Weights of a small GPT-style language model, trained from scratch on English Wikipedia.
Size: 8 layers, 2 heads of 64, 9.18M parameters.
Architecture: learned positions, attention and MLP in parallel.
Training: a variant of Muon for these matrices, 182M tokens.
Each number is 200 + 20 x the weight over its row's rms, rounded and kept within 0 to 999. Layers, rows and columns count from 0. The size before them is the row's rms in percent of the matrix's.

# v: layer 5 attention value, 128x320, rms 0.0796, rows 43-63, columns 128-191
# o: layer 5 attention output (transposed), 128x320, rms 0.162, rows 43-63, columns 128-191
# q: layer 5 attention query, 128x320, rms 0.0787, rows 64-95, columns 128-191
# k: layer 5 attention key, 128x320, rms 0.08, rows 64-94, columns 128-191
v43,100,231,180,187,206,177,182,204,198,209,211,208,181,244,172,200,189,197,196,229,174,205,179,228,180,208,199,211,194,212,199,196,194,177,205,180,178,180,243,215,197,219,173,187,205,195,232,152,214,193,156,215,182,218,203,235,189,157,188,211,195,208,154,194,205
o43,096,203,192,172,197,232,212,160,208,184,212,200,220,138,181,223,158,208,212,199,210,214,245,183,201,224,190,192,223,198,217,206,192,222,234,231,204,194,210,215,179,176,179,196,194,187,147,227,182,202,190,203,206,197,205,216,220,227,219,199,186,184,208,173,197
v44,097,221,217,205,190,186,218,204,237,184,195,196,178,199,173,211,207,205,199,219,232,171,213,188,224,219,221,186,191,174,191,164,197,174,194,203,200,195,213,201,175,226,214,212,235,214,209,200,207,210,189,165,172,207,236,171,212,200,215,184,198,183,187,215,186
o44,105,217,190,188,203,224,215,205,191,214,177,187,195,184,213,194,217,200,191,192,173,216,208,168,193,189,226,217,182,200,236,229,197,223,210,206,239,208,205,228,194,211,180,184,182,183,200,216,204,175,217,204,204,207,194,169,202,230,185,212,222,254,183,223,164
v45,100,187,228,189,236,171,194,192,201,175,175,215,193,209,226,202,201,186,179,152,190,201,197,169,208,201,170,196,209,201,197,212,210,217,207,143,211,208,196,208,212,214,182,185,202,178,188,230,205,212,201,216,209,197,211,229,192,203,194,177,202,177,198,251,182
o45,098,184,223,204,175,198,209,232,230,223,231,211,217,222,201,194,241,217,199,218,203,169,148,232,202,212,203,195,215,197,214,212,184,160,200,188,217,214,238,173,212,203,194,207,221,193,219,208,158,193,260,185,199,203,202,225,176,194,204,198,197,189,202,192,272
v46,100,189,204,203,218,209,189,202,175,202,229,193,221,193,209,235,187,171,182,197,150,196,180,217,168,150,177,179,240,225,193,219,214,196,208,192,224,230,190,209,183,182,225,205,203,178,243,201,181,208,199,231,224,197,172,204,205,215,167,210,220,203,194,194,207
o46,100,227,165,192,214,206,223,221,234,220,205,212,172,227,220,220,219,166,206,231,206,203,200,177,192,200,193,188,225,162,206,230,193,247,217,180,168,196,197,183,193,163,208,198,212,212,190,204,214,190,183,170,194,205,218,204,172,154,231,187,161,193,207,244,200
v47,108,219,203,167,213,179,192,208,206,186,194,191,180,226,197,135,211,156,222,213,205,193,229,168,176,202,165,195,207,183,201,229,181,224,202,194,227,223,220,195,203,206,213,205,189,224,185,193,195,218,200,213,217,155,142,214,205,211,172,191,216,237,209,201,195
o47,105,181,193,204,262,204,198,237,143,184,234,213,187,224,205,207,236,200,175,204,204,218,171,202,205,206,214,199,207,204,239,212,225,195,186,196,169,197,215,204,181,217,188,182,220,203,224,201,183,212,229,208,183,216,197,198,188,227,189,178,213,214,204,203,177
v48,107,241,203,200,226,170,188,191,190,181,200,229,197,197,190,180,197,207,188,245,211,208,177,200,163,206,216,186,185,209,182,184,189,186,185,226,202,222,221,246,195,178,160,177,178,214,190,208,209,231,196,227,185,211,180,186,187,222,180,212,199,185,204,162,217
o48,110,177,190,210,188,228,217,182,217,233,182,203,217,220,215,216,177,234,180,173,199,203,203,196,233,190,183,201,209,195,215,183,161,179,222,213,218,209,181,175,205,174,200,227,199,188,212,211,171,205,218,201,259,214,192,187,208,189,211,215,199,184,204,201,171
v49,102,208,183,204,205,197,177,178,197,210,188,233,158,209,210,219,207,213,196,190,185,177,179,206,189,219,225,194,164,234,167,214,174,218,166,230,222,227,199,214,216,191,191,191,201,178,209,219,188,203,205,188,202,187,216,221,212,171,177,211,239,215,197,166,193
o49,105,190,191,177,236,191,219,195,165,192,205,196,203,190,226,152,190,208,237,173,217,194,197,207,196,205,146,198,218,186,184,186,202,189,205,204,218,198,167,238,195,185,256,219,201,237,202,189,232,215,214,211,224,232,184,193,153,227,227,232,178,209,191,197,206
v50,105,209,203,189,198,185,200,193,182,199,226,209,200,192,170,220,216,199,221,225,203,187,181,204,187,197,249,202,156,243,218,205,204,208,176,203,198,184,184,204,207,209,197,240,173,190,194,158,196,197,223,211,192,184,192,217,185,204,176,196,214,182,196,168,194
o50,101,208,183,265,191,158,189,206,175,165,179,209,157,165,203,177,179,179,181,178,232,180,176,184,142,200,165,208,182,169,206,217,205,169,221,197,183,220,249,197,194,189,223,206,203,202,211,218,178,195,218,180,215,205,207,192,214,190,206,234,204,204,176,231,164
v51,097,188,195,210,198,239,202,189,173,188,187,201,187,202,244,222,189,192,182,191,170,219,215,174,220,175,186,173,182,249,189,184,223,220,238,210,196,196,201,214,219,192,180,205,192,212,225,166,197,164,187,171,179,220,205,191,207,184,163,191,187,220,226,214,185
o51,090,233,202,176,224,197,210,220,235,200,226,196,196,214,184,213,239,224,185,211,197,219,189,235,180,212,191,241,236,185,178,215,220,209,169,196,186,189,192,215,203,208,184,153,216,181,227,230,192,204,196,184,226,170,202,164,181,198,194,213,200,187,158,205,232
v52,108,197,204,244,201,229,186,219,180,190,202,172,200,180,164,192,194,197,202,147,214,182,204,208,201,262,163,209,212,202,217,206,207,223,175,175,185,200,222,228,219,240,234,171,250,197,216,218,218,198,203,199,193,194,200,180,192,209,204,210,191,190,201,191,205
o52,100,219,226,174,205,188,179,207,194,221,181,190,260,213,189,170,190,224,174,199,189,221,201,176,206,168,212,181,216,227,210,213,159,204,201,209,205,195,204,202,186,179,194,204,206,217,191,197,194,246,229,219,177,192,192,213,257,201,223,207,249,216,189,189,172
v53,096,209,193,200,210,203,173,172,226,182,188,189,190,194,217,203,199,205,172,198,239,204,230,213,196,196,187,240,182,253,232,194,214,169,214,154,204,224,238,168,209,218,213,185,172,206,194,166,163,217,216,211,222,213,207,203,202,234,187,211,219,194,187,189,203
o53,090,162,205,186,209,199,209,162,180,222,186,224,205,207,195,222,186,207,209,200,200,186,193,226,196,179,213,217,221,186,168,206,194,177,183,191,196,177,206,197,218,163,198,204,215,223,166,204,250,233,202,174,211,225,199,183,207,169,175,202,187,181,169,169,233
v54,100,237,210,201,190,166,158,222,205,179,240,212,193,198,201,249,233,190,192,178,214,212,175,200,198,216,217,236,235,182,196,216,188,221,209,206,180,212,182,204,178,195,213,194,209,219,194,244,210,241,195,188,216,226,213,183,195,201,207,199,193,177,185,204,162
o54,093,205,176,213,196,200,223,214,218,229,193,211,209,222,233,177,154,222,244,209,175,191,220,238,169,188,206,194,174,192,225,210,178,224,200,217,204,202,193,231,175,218,218,202,182,187,226,183,216,207,185,187,179,207,224,194,190,189,162,226,206,212,219,207,212
v55,095,202,178,214,191,169,238,189,207,193,209,226,209,195,193,184,195,214,225,197,179,207,218,200,200,163,224,160,252,195,239,195,196,225,183,205,253,207,189,230,226,216,201,198,180,172,216,244,180,204,215,176,209,181,217,217,187,180,203,182,209,244,229,198,196
o55,094,187,218,187,215,209,201,214,188,204,181,197,196,193,206,217,194,220,190,173,217,209,168,210,166,214,155,216,201,165,168,200,203,203,216,196,182,206,213,202,174,205,196,216,215,186,180,177,212,182,201,190,206,203,184,203,197,210,192,205,216,226,183,194,170
v56,099,188,224,187,208,219,229,197,170,236,170,201,198,225,209,176,173,170,188,215,204,226,186,192,208,162,211,183,232,205,245,167,214,225,207,161,159,223,199,170,185,224,230,202,215,178,205,178,208,178,180,186,218,191,198,216,197,186,207,212,232,250,197,197,243
o56,092,168,178,210,216,206,151,196,214,177,230,188,195,200,207,222,200,205,184,187,167,169,200,216,191,216,199,178,189,203,181,241,194,200,211,232,206,198,191,221,188,159,223,208,173,225,193,180,185,195,192,242,234,183,181,217,156,202,179,204,234,173,222,193,209
v57,102,191,195,177,176,219,180,181,187,224,193,230,207,186,254,169,209,236,222,177,194,214,189,192,209,214,178,168,189,198,206,228,166,202,175,208,172,201,180,194,195,216,183,201,244,211,217,183,224,187,233,203,189,209,207,196,213,233,175,202,222,199,194,201,186
o57,100,186,198,241,202,180,197,210,217,178,197,192,194,222,218,210,176,200,216,204,222,221,180,213,226,210,197,210,195,222,179,205,215,205,181,184,211,201,202,182,200,201,215,176,212,187,207,184,214,198,235,168,252,211,200,209,173,214,199,231,196,204,186,218,229
v58,103,181,178,180,213,210,184,198,183,214,177,194,191,230,205,191,200,202,179,187,205,189,213,211,226,233,168,151,198,189,201,201,217,216,203,180,227,185,182,195,200,208,167,232,198,198,207,181,241,194,192,190,172,205,212,222,187,189,191,194,205,228,201,191,228
o58,098,211,202,216,203,162,209,182,182,214,212,177,184,186,133,186,223,225,199,150,200,196,180,165,183,207,211,236,221,207,203,214,177,212,208,206,217,196,199,204,165,196,191,174,212,170,184,177,175,200,178,193,238,202,169,219,222,205,198,231,212,222,198,205,188
v59,101,184,190,224,223,263,195,212,174,195,190,205,236,215,208,172,219,174,197,206,226,193,183,204,188,214,192,209,218,187,209,208,210,201,170,205,232,193,175,230,213,195,196,177,182,181,158,198,213,195,203,234,185,179,196,205,217,246,200,210,186,157,213,207,205
o59,096,184,197,191,212,168,217,184,191,202,190,191,189,185,205,233,166,202,211,149,220,204,215,164,226,223,190,201,205,251,188,180,156,180,231,181,187,178,232,205,204,206,196,212,189,216,205,199,182,186,273,208,208,210,176,185,182,197,182,173,179,184,185,195,217
v60,103,179,198,192,199,201,227,165,182,213,177,160,182,196,214,156,190,187,200,197,184,196,180,198,214,180,219,204,182,205,236,176,240,168,239,171,208,192,161,201,163,190,190,165,189,220,212,201,217,163,187,183,188,189,151,200,215,206,171,192,211,236,199,180,215
o60,100,190,207,184,204,197,180,209,168,175,207,181,168,195,190,209,216,211,212,166,204,197,206,198,214,255,204,248,208,224,192,211,208,198,218,244,177,186,193,175,220,203,178,180,207,169,187,182,181,195,254,183,209,181,205,225,198,192,191,190,176,195,203,219,219
v61,104,166,221,215,148,192,184,168,178,172,229,218,179,236,178,223,174,208,215,207,188,225,234,192,224,217,181,174,207,170,209,212,195,217,198,177,182,196,231,208,223,204,215,204,228,260,182,150,201,193,209,200,176,193,234,197,175,172,215,208,212,216,147,190,208
o61,103,224,208,178,209,205,171,196,237,171,170,185,204,201,207,189,194,189,224,195,196,202,177,189,226,202,202,197,192,183,182,176,191,235,198,187,188,200,167,203,145,196,175,182,193,149,223,243,187,242,213,211,197,201,213,169,186,197,203,217,208,205,228,210,215
v62,102,196,200,183,194,199,219,208,130,214,203,214,212,171,201,185,190,208,228,186,209,203,209,194,205,178,211,167,191,181,212,200,200,182,223,188,194,227,195,201,181,181,171,198,220,190,190,214,223,183,206,246,198,177,204,199,166,179,212,216,172,222,213,195,234
o62,099,229,217,193,224,224,203,180,230,197,185,188,193,186,220,221,214,170,201,210,210,234,223,204,183,209,179,233,205,187,216,206,211,191,184,269,182,203,218,233,197,215,215,180,183,203,220,195,159,164,220,213,181,192,191,171,224,215,228,192,189,232,213,225,137
v63,101,202,206,225,209,209,204,214,225,227,187,194,247,205,220,206,203,208,171,222,192,213,200,218,207,181,224,218,218,219,189,194,229,193,221,231,223,210,183,212,200,205,156,206,203,164,159,184,202,190,197,194,210,194,218,199,203,194,188,189,195,197,240,180,228
o63,103,201,222,195,202,184,207,184,199,179,166,174,168,183,231,188,192,176,225,210,223,239,243,211,166,204,182,193,198,184,205,246,231,161,212,246,191,180,206,208,194,198,219,202,226,213,206,148,229,229,196,170,206,215,193,168,210,197,195,205,164,222,201,215,196
q64,104,194,202,240,193,189,174,221,209,196,195,181,181,201,169,211,183,166,206,171,179,203,195,167,190,187,204,229,159,229,215,207,215,194,185,211,188,224,196,181,218,199,218,183,224,204,201,198,178,185,180,193,217,180,224,203,199,227,205,197,239,213,178,200,213
k64,109,224,196,203,165,187,219,229,207,195,219,185,209,207,195,222,194,209,212,222,183,186,227,207,179,208,176,217,190,200,233,218,194,211,202,224,196,226,241,224,221,196,195,174,207,207,205,224,165,176,185,181,200,179,214,215,164,188,188,175,199,187,202,191,210
q65,102,200,224,239,191,190,185,204,192,199,221,231,202,201,205,180,193,212,238,185,211,195,188,219,197,200,203,231,216,211,181,199,203,182,183,194,203,209,204,207,211,220,196,171,228,196,198,251,157,213,191,252,198,187,195,188,205,188,163,201,197,189,214,193,199
k65,100,205,218,205,179,201,193,158,211,197,176,197,223,233,221,198,195,228,231,207,232,189,199,240,207,204,194,220,216,213,227,208,174,189,187,221,224,221,193,183,228,181,191,227,194,230,218,230,193,181,176,217,200,179,212,153,234,188,195,227,194,217,216,174,237
q66,104,228,201,185,212,192,223,206,211,204,221,227,209,222,165,191,214,223,236,194,194,197,177,205,200,207,195,193,225,166,195,258,192,207,215,227,191,214,208,225,200,184,165,183,228,197,218,209,212,200,183,217,203,178,215,200,204,205,196,226,205,214,197,211,203
k66,104,175,171,203,211,189,202,179,170,236,197,167,222,183,184,195,216,223,178,223,216,183,196,196,187,206,184,198,205,172,155,201,218,220,237,208,184,192,189,198,234,209,168,208,179,189,192,212,219,215,202,201,175,182,208,186,226,195,195,185,195,214,196,188,211
q67,112,214,226,191,182,203,212,218,187,207,200,220,197,191,216,167,209,265,194,200,206,205,222,206,160,212,219,159,210,225,191,209,201,202,194,226,167,188,195,206,232,201,201,186,186,228,213,242,164,204,192,220,208,204,181,165,230,175,193,198,201,189,225,195,203
k67,110,192,224,192,222,176,202,196,182,233,213,207,214,187,227,206,225,212,233,169,241,201,194,227,199,182,198,156,225,228,212,187,222,189,189,216,201,182,177,168,201,223,182,184,175,212,177,226,174,196,204,258,218,188,209,206,194,191,204,206,190,205,187,195,208
q68,105,196,196,209,203,180,208,245,216,192,163,224,199,209,213,195,181,226,234,215,190,170,224,221,188,204,177,214,226,225,234,181,178,181,202,214,228,184,210,206,222,219,185,198,181,187,192,205,177,213,223,214,192,192,216,195,246,217,227,186,186,206,197,180,170
k68,110,207,222,228,194,196,202,210,181,219,213,233,192,207,184,191,196,179,210,190,218,205,228,226,206,217,182,200,235,212,211,216,180,214,186,207,228,169,198,189,174,242,138,179,176,215,186,208,192,206,233,231,165,202,231,198,186,199,235,197,204,213,194,208,215
q69,106,177,204,200,206,167,262,196,215,198,189,205,198,187,210,199,196,190,233,186,207,168,204,206,191,230,205,134,215,190,200,161,163,211,226,177,207,183,186,194,200,223,178,173,231,204,208,171,219,209,230,226,200,164,223,177,218,218,198,215,195,189,166,207,218
k69,109,202,239,200,198,185,191,194,199,243,205,210,181,206,187,192,218,227,223,189,199,216,181,194,208,226,204,170,194,167,177,197,219,215,219,229,200,210,151,211,164,221,215,179,181,155,181,221,221,210,198,199,225,218,197,182,165,187,191,165,153,204,194,213,224
q70,111,196,223,167,220,211,200,160,200,216,197,212,212,206,189,204,210,220,185,205,213,172,210,235,189,207,179,191,207,185,194,206,204,195,218,219,203,215,209,202,182,196,229,171,209,183,204,215,211,175,189,200,192,220,215,177,156,208,176,190,205,189,213,184,187
k70,114,240,224,180,206,210,204,201,221,177,204,204,198,224,223,193,205,194,191,211,206,218,219,202,197,226,180,187,216,184,190,219,191,193,209,209,191,237,187,170,213,192,187,214,210,182,207,225,194,207,175,193,167,225,177,169,176,184,184,197,204,217,173,173,190
q71,104,219,181,183,205,176,218,241,193,225,197,207,173,193,174,152,171,180,210,230,212,193,202,188,228,205,178,154,167,187,198,207,222,219,228,222,221,225,187,200,242,187,210,223,182,200,171,195,182,183,221,217,156,196,200,219,199,192,199,232,222,196,239,212,191
k71,106,207,223,203,199,194,171,230,205,208,158,169,185,185,193,182,238,191,200,235,186,185,223,229,232,201,189,188,206,170,206,187,199,211,200,209,210,237,183,204,203,205,212,189,197,202,192,186,210,200,236,231,208,158,176,204,175,193,230,168,222,240,232,221,164
q72,108,180,183,180,185,210,175,177,151,207,201,204,188,221,201,181,213,177,213,184,203,210,196,215,198,198,239,201,193,188,209,209,231,203,186,204,207,220,192,193,174,191,224,206,202,219,237,148,180,193,223,206,195,199,231,205,211,177,237,172,201,250,164,205,202
k72,106,206,224,181,209,218,175,201,162,210,185,202,178,198,233,201,195,141,211,184,187,225,209,192,200,181,225,215,178,191,214,182,187,234,179,195,177,206,190,204,174,222,216,195,243,189,231,211,205,220,205,221,214,191,218,230,234,233,190,203,208,228,188,218,161
q73,108,200,237,178,212,179,213,214,193,226,188,164,203,225,189,180,196,191,189,229,169,176,195,166,194,199,216,180,192,207,200,173,176,189,222,158,223,158,179,176,200,172,203,193,202,188,180,177,203,202,178,197,208,183,225,189,218,204,213,216,223,199,215,212,149
k73,106,199,215,156,196,189,206,215,179,223,201,212,234,219,202,174,190,241,212,228,165,209,193,212,181,190,174,188,200,160,239,213,177,192,215,208,212,204,143,225,204,202,176,182,225,191,175,194,198,204,178,215,209,217,185,217,198,195,221,220,259,231,201,179,176
q74,101,206,182,216,194,153,227,177,201,253,229,191,168,178,187,196,195,209,192,192,206,213,239,218,200,182,205,160,213,187,203,200,163,215,181,174,195,173,210,185,191,210,173,220,182,229,189,215,177,200,163,174,163,201,207,202,205,194,221,191,195,204,188,192,176
k74,100,195,200,212,222,199,206,202,217,194,194,204,238,188,183,221,188,179,217,188,176,210,233,184,196,195,233,223,191,196,219,238,193,216,184,208,176,198,204,222,269,168,197,224,197,190,180,203,157,262,214,205,200,202,205,192,201,189,178,168,187,150,183,182,200
q75,116,174,172,193,204,197,193,209,223,212,205,185,190,174,224,177,198,217,220,203,221,182,195,198,223,242,176,203,186,205,189,214,211,179,213,205,170,175,202,194,176,195,213,239,234,196,214,176,156,214,236,190,192,196,185,170,192,204,192,229,202,195,194,171,170
k75,114,170,211,178,225,178,206,196,220,194,210,238,187,187,197,167,199,198,219,198,237,197,187,204,213,219,211,189,211,216,204,260,230,178,236,195,210,228,211,215,185,234,218,200,228,188,204,195,191,213,188,182,183,159,177,197,207,167,205,230,214,218,187,219,167
q76,108,200,204,185,159,197,200,193,188,199,208,207,200,200,218,196,224,240,240,221,206,166,200,160,212,196,234,235,171,204,197,185,231,189,211,165,175,166,220,197,199,200,216,201,229,181,216,198,214,149,167,194,206,244,189,223,168,178,206,187,218,178,184,248,195
k76,107,235,221,179,214,250,215,220,225,228,200,249,193,208,215,168,188,217,213,228,232,178,192,193,170,202,197,198,209,173,201,184,209,190,220,179,191,148,200,179,213,222,193,170,217,197,177,212,204,155,210,176,184,230,193,192,198,199,212,163,226,197,190,201,220
q77,102,185,188,192,234,184,223,161,231,197,163,176,186,183,240,220,194,228,206,206,187,207,204,162,205,194,213,161,221,201,222,181,189,180,181,181,206,206,197,202,161,224,180,217,216,220,228,182,220,183,184,230,169,218,199,211,193,214,199,174,169,241,188,178,219
k77,103,226,200,177,215,195,223,199,199,160,185,212,211,208,187,210,168,163,201,194,163,192,200,222,206,160,199,203,200,190,187,180,195,172,150,195,201,211,186,183,206,208,188,176,184,185,185,192,225,183,202,184,171,201,180,215,179,222,197,181,199,239,201,210,180
q78,112,213,189,166,244,210,186,208,206,180,211,209,211,224,221,188,181,183,213,188,171,233,203,176,227,216,232,212,219,186,166,208,167,232,201,180,212,209,164,173,217,201,197,195,211,197,201,201,199,219,170,226,170,184,230,194,211,201,191,225,201,196,221,196,180
k78,109,200,195,170,221,221,198,223,209,202,215,157,231,197,177,189,192,195,239,208,173,174,204,210,191,236,197,199,220,220,218,187,188,221,256,188,180,214,177,198,203,200,204,184,213,197,197,180,192,196,199,241,186,211,227,224,188,183,210,189,220,157,210,171,230
q79,108,193,203,214,217,210,187,180,184,217,192,241,208,184,207,218,154,196,188,203,186,178,189,192,226,210,206,196,206,207,185,190,190,212,194,171,202,206,189,214,209,215,216,214,235,227,186,204,200,222,234,212,190,201,209,177,195,210,213,221,222,174,198,200,210
k79,109,169,207,209,229,249,218,202,239,192,190,199,197,169,225,201,178,177,173,230,194,179,196,217,199,210,210,205,203,180,182,176,210,196,173,166,243,187,182,218,209,196,213,208,190,228,192,197,207,208,217,174,187,226,193,215,175,188,223,202,213,186,157,192,219
q80,097,196,183,199,216,225,168,192,195,183,180,190,176,171,228,201,221,188,221,216,202,249,211,204,186,223,205,200,177,189,206,190,210,191,193,209,197,193,176,189,215,199,237,213,202,187,227,203,218,182,216,202,197,225,221,231,172,211,171,177,206,166,220,206,188
k80,101,217,175,206,179,228,232,202,202,200,235,238,206,193,240,213,220,163,206,245,189,224,200,188,201,190,202,162,203,202,169,216,190,195,192,183,190,208,169,239,156,215,231,167,170,215,223,183,218,174,185,200,243,224,191,173,178,180,199,181,197,202,218,190,240
q81,108,212,211,228,173,212,189,206,165,224,182,195,214,200,201,226,232,168,170,203,191,206,213,192,205,195,185,195,199,184,184,202,191,173,202,213,177,162,183,207,192,211,193,191,198,191,206,201,199,222,201,215,208,174,195,207,201,236,244,193,210,234,206,215,201
k81,108,216,214,180,186,188,167,204,200,217,198,172,213,225,217,251,182,204,207,229,163,229,208,194,211,190,197,201,164,208,169,196,174,195,211,220,219,184,169,213,189,179,181,185,217,208,202,221,176,192,214,191,205,198,185,220,222,196,227,162,209,220,231,163,207
q82,117,198,191,164,177,215,203,208,193,242,212,193,205,216,198,215,242,211,215,207,214,194,193,168,162,194,224,171,188,190,243,196,200,246,206,200,211,216,207,179,194,199,210,184,191,187,196,207,222,198,182,203,218,156,195,193,202,225,213,188,209,202,210,225,196
k82,112,191,215,174,196,224,196,206,225,207,222,173,202,215,212,227,200,215,199,164,227,193,182,198,185,198,168,204,174,209,202,176,139,239,233,215,172,204,181,196,220,244,233,179,191,175,211,228,202,182,179,191,203,161,174,203,196,204,190,232,233,185,172,225,170
q83,109,174,181,220,190,177,211,209,222,197,196,198,186,188,178,173,241,216,195,232,220,192,181,185,196,232,200,186,204,223,204,196,177,221,200,191,193,222,195,191,195,191,198,174,172,218,190,187,208,214,173,195,226,177,191,217,201,195,188,228,198,176,193,199,191
k83,108,179,195,208,190,201,185,181,209,249,214,201,187,219,202,191,207,211,203,234,215,200,185,190,214,202,213,194,196,190,195,236,189,173,208,177,218,201,154,191,156,170,206,214,190,196,192,187,210,205,209,193,215,203,187,194,215,168,172,196,166,183,203,191,216
q84,108,206,162,181,185,167,209,217,196,195,215,196,202,220,214,186,237,212,231,217,194,181,190,220,204,195,176,225,191,161,211,194,193,200,161,240,195,191,164,171,222,197,180,221,181,175,192,207,205,195,184,199,214,193,199,155,139,221,181,190,186,203,191,174,213
k84,106,166,172,178,218,202,242,197,169,188,237,222,190,225,219,165,193,186,212,179,192,193,218,213,192,202,169,214,221,184,224,201,228,230,168,192,217,199,185,195,218,221,233,216,183,174,198,197,217,204,191,213,171,175,236,159,223,195,189,191,188,188,192,199,212
q85,106,183,168,203,192,237,173,220,229,218,190,217,205,168,192,227,195,211,166,214,206,198,212,193,169,200,196,235,218,198,221,197,231,216,163,215,195,195,208,227,203,193,172,219,179,230,217,205,203,211,206,203,200,177,259,220,201,204,215,195,193,195,222,167,158
k85,109,181,194,220,152,211,204,220,184,204,208,171,240,189,214,186,174,197,173,182,224,190,182,199,166,204,196,191,192,232,230,208,232,211,174,212,215,212,199,228,188,146,200,234,214,216,221,225,200,182,175,207,218,191,241,163,215,202,209,237,214,211,188,190,188
q86,103,198,195,204,193,235,199,189,179,187,199,227,208,177,204,184,218,189,195,214,191,180,236,227,189,209,174,208,181,181,209,165,160,187,213,178,183,159,186,210,148,157,188,219,174,244,189,188,186,204,194,227,186,202,198,194,231,243,228,233,193,220,209,218,169
k86,103,214,205,197,165,200,175,181,232,189,212,218,203,170,217,177,206,222,201,213,199,180,205,209,195,206,183,212,200,217,205,206,224,169,215,168,198,202,194,219,150,195,173,214,188,204,175,199,197,195,198,245,196,196,202,179,201,226,207,196,207,217,216,191,188
q87,107,231,202,202,221,176,182,213,180,204,193,215,175,186,168,177,176,160,208,190,167,219,201,158,189,219,210,182,186,234,220,234,219,178,206,224,181,160,183,213,169,225,232,208,203,213,183,163,203,184,189,222,208,163,208,224,239,181,207,206,202,213,223,235,211
k87,109,222,197,211,175,177,191,223,204,223,195,212,201,200,156,190,199,185,194,204,185,214,176,184,194,227,242,171,234,202,223,264,178,200,189,202,178,196,208,173,214,230,215,207,195,219,199,171,184,169,188,215,187,222,198,253,211,195,212,203,223,225,229,195,208
q88,108,193,200,221,187,188,210,221,189,227,181,183,193,218,193,185,194,195,166,189,174,175,218,198,173,203,227,210,171,210,197,225,168,188,236,200,198,219,226,198,181,193,208,192,231,211,194,222,193,215,178,216,230,157,211,226,220,204,146,195,179,198,180,207,194
k88,108,203,212,208,202,184,193,199,173,232,204,177,201,235,163,192,180,191,190,171,207,156,201,172,220,184,189,231,187,214,177,225,170,198,201,215,236,190,239,218,205,198,204,165,192,194,178,186,168,224,178,213,191,177,198,206,227,184,219,176,172,181,184,204,193
q89,103,173,197,170,211,208,220,187,204,257,227,213,222,240,198,198,205,231,202,209,222,200,210,192,180,187,180,166,198,204,180,225,170,189,181,224,190,180,188,215,191,203,169,224,221,242,242,234,221,216,193,207,152,186,158,180,187,180,175,203,241,216,210,234,197
k89,104,195,214,228,186,193,198,206,178,227,174,212,175,192,212,202,206,246,225,191,196,218,215,213,226,213,211,205,191,209,189,215,188,179,167,199,179,188,188,226,196,223,229,182,201,213,242,181,248,198,180,211,185,192,213,189,233,204,175,203,212,203,204,210,170
q90,108,182,224,211,190,194,210,219,216,226,185,171,162,209,201,176,229,234,213,193,203,202,180,215,200,214,198,162,207,221,200,234,191,234,231,208,182,170,173,210,212,205,212,163,216,224,224,242,216,222,199,197,163,196,200,215,183,212,178,220,187,192,179,169,179
k90,107,191,201,190,206,182,225,225,243,160,195,198,203,188,205,200,232,196,197,192,201,218,217,188,230,196,205,202,208,177,192,252,199,187,213,206,225,214,157,192,189,204,204,171,216,183,228,197,186,177,150,174,175,172,218,232,220,213,186,222,207,217,187,207,195
q91,109,216,176,199,181,221,204,196,157,221,207,179,192,184,198,213,221,201,181,188,189,191,173,189,198,191,209,164,187,189,185,216,173,248,225,215,218,178,218,196,184,217,184,185,213,179,217,219,205,228,190,188,239,167,199,194,185,215,204,208,230,222,197,199,166
k91,111,198,165,188,171,173,200,197,203,198,203,198,207,197,207,223,177,189,214,171,182,190,160,181,186,208,211,209,200,225,193,225,202,223,210,184,198,218,209,179,233,171,242,188,189,223,214,224,182,240,200,209,233,185,172,187,161,225,234,221,200,207,209,163,212
q92,109,165,194,198,237,199,218,159,158,197,194,222,224,208,191,221,174,162,215,180,233,226,230,181,198,211,180,197,182,184,195,177,186,223,208,176,219,220,181,207,210,213,204,221,178,224,204,194,220,217,191,168,184,222,218,194,186,215,206,196,186,213,152,174,196
k92,111,201,195,192,229,190,224,160,167,196,209,208,199,204,210,200,167,187,230,204,226,191,238,185,191,244,191,177,204,198,164,205,193,270,161,197,197,208,223,202,202,191,205,183,208,223,212,216,215,231,199,209,205,228,198,209,179,223,181,175,186,234,157,192,176
q93,108,206,208,176,179,209,199,217,222,222,214,212,202,210,200,196,206,161,197,198,161,153,204,165,211,192,199,196,179,167,204,199,193,185,212,226,202,214,231,175,210,189,192,189,198,188,190,201,198,245,219,170,200,235,191,204,171,203,228,213,211,190,165,242,238
k93,108,173,235,203,201,224,166,175,187,192,222,182,204,201,208,236,227,171,170,205,181,174,144,179,216,181,172,224,206,202,201,192,221,216,161,192,197,224,177,186,208,214,197,178,185,176,198,206,168,200,205,175,208,206,211,223,189,210,233,191,163,169,189,223,238
q94,103,201,170,212,209,192,203,189,179,215,236,202,202,189,182,189,215,204,173,194,206,225,228,187,188,184,174,241,187,182,228,194,205,209,221,172,192,198,198,211,213,208,150,167,190,205,190,197,184,209,186,190,200,187,233,197,215,196,233,199,197,185,191,199,200
k94,107,186,187,196,237,187,217,196,154,173,205,178,172,204,189,179,214,147,202,212,204,214,213,203,195,229,185,214,198,220,179,210,196,228,192,204,226,204,188,189,221,202,191,204,213,208,191,196,191,234,179,213,215,205,157,217,190,192,204,183,199,209,211,229,202
q95,112,222,173,197,189,179,217,189,219,225,219,193,185,235,212,163,173,164,205,209,194,203,196,219,229,197,212,200,214,186,197,236,197,198,228,208,210,179,184,238,183,218,209,194,221,206,204,198,174,185,212,174,184,200,215,189,213,201,233,199,211,238,225,203,164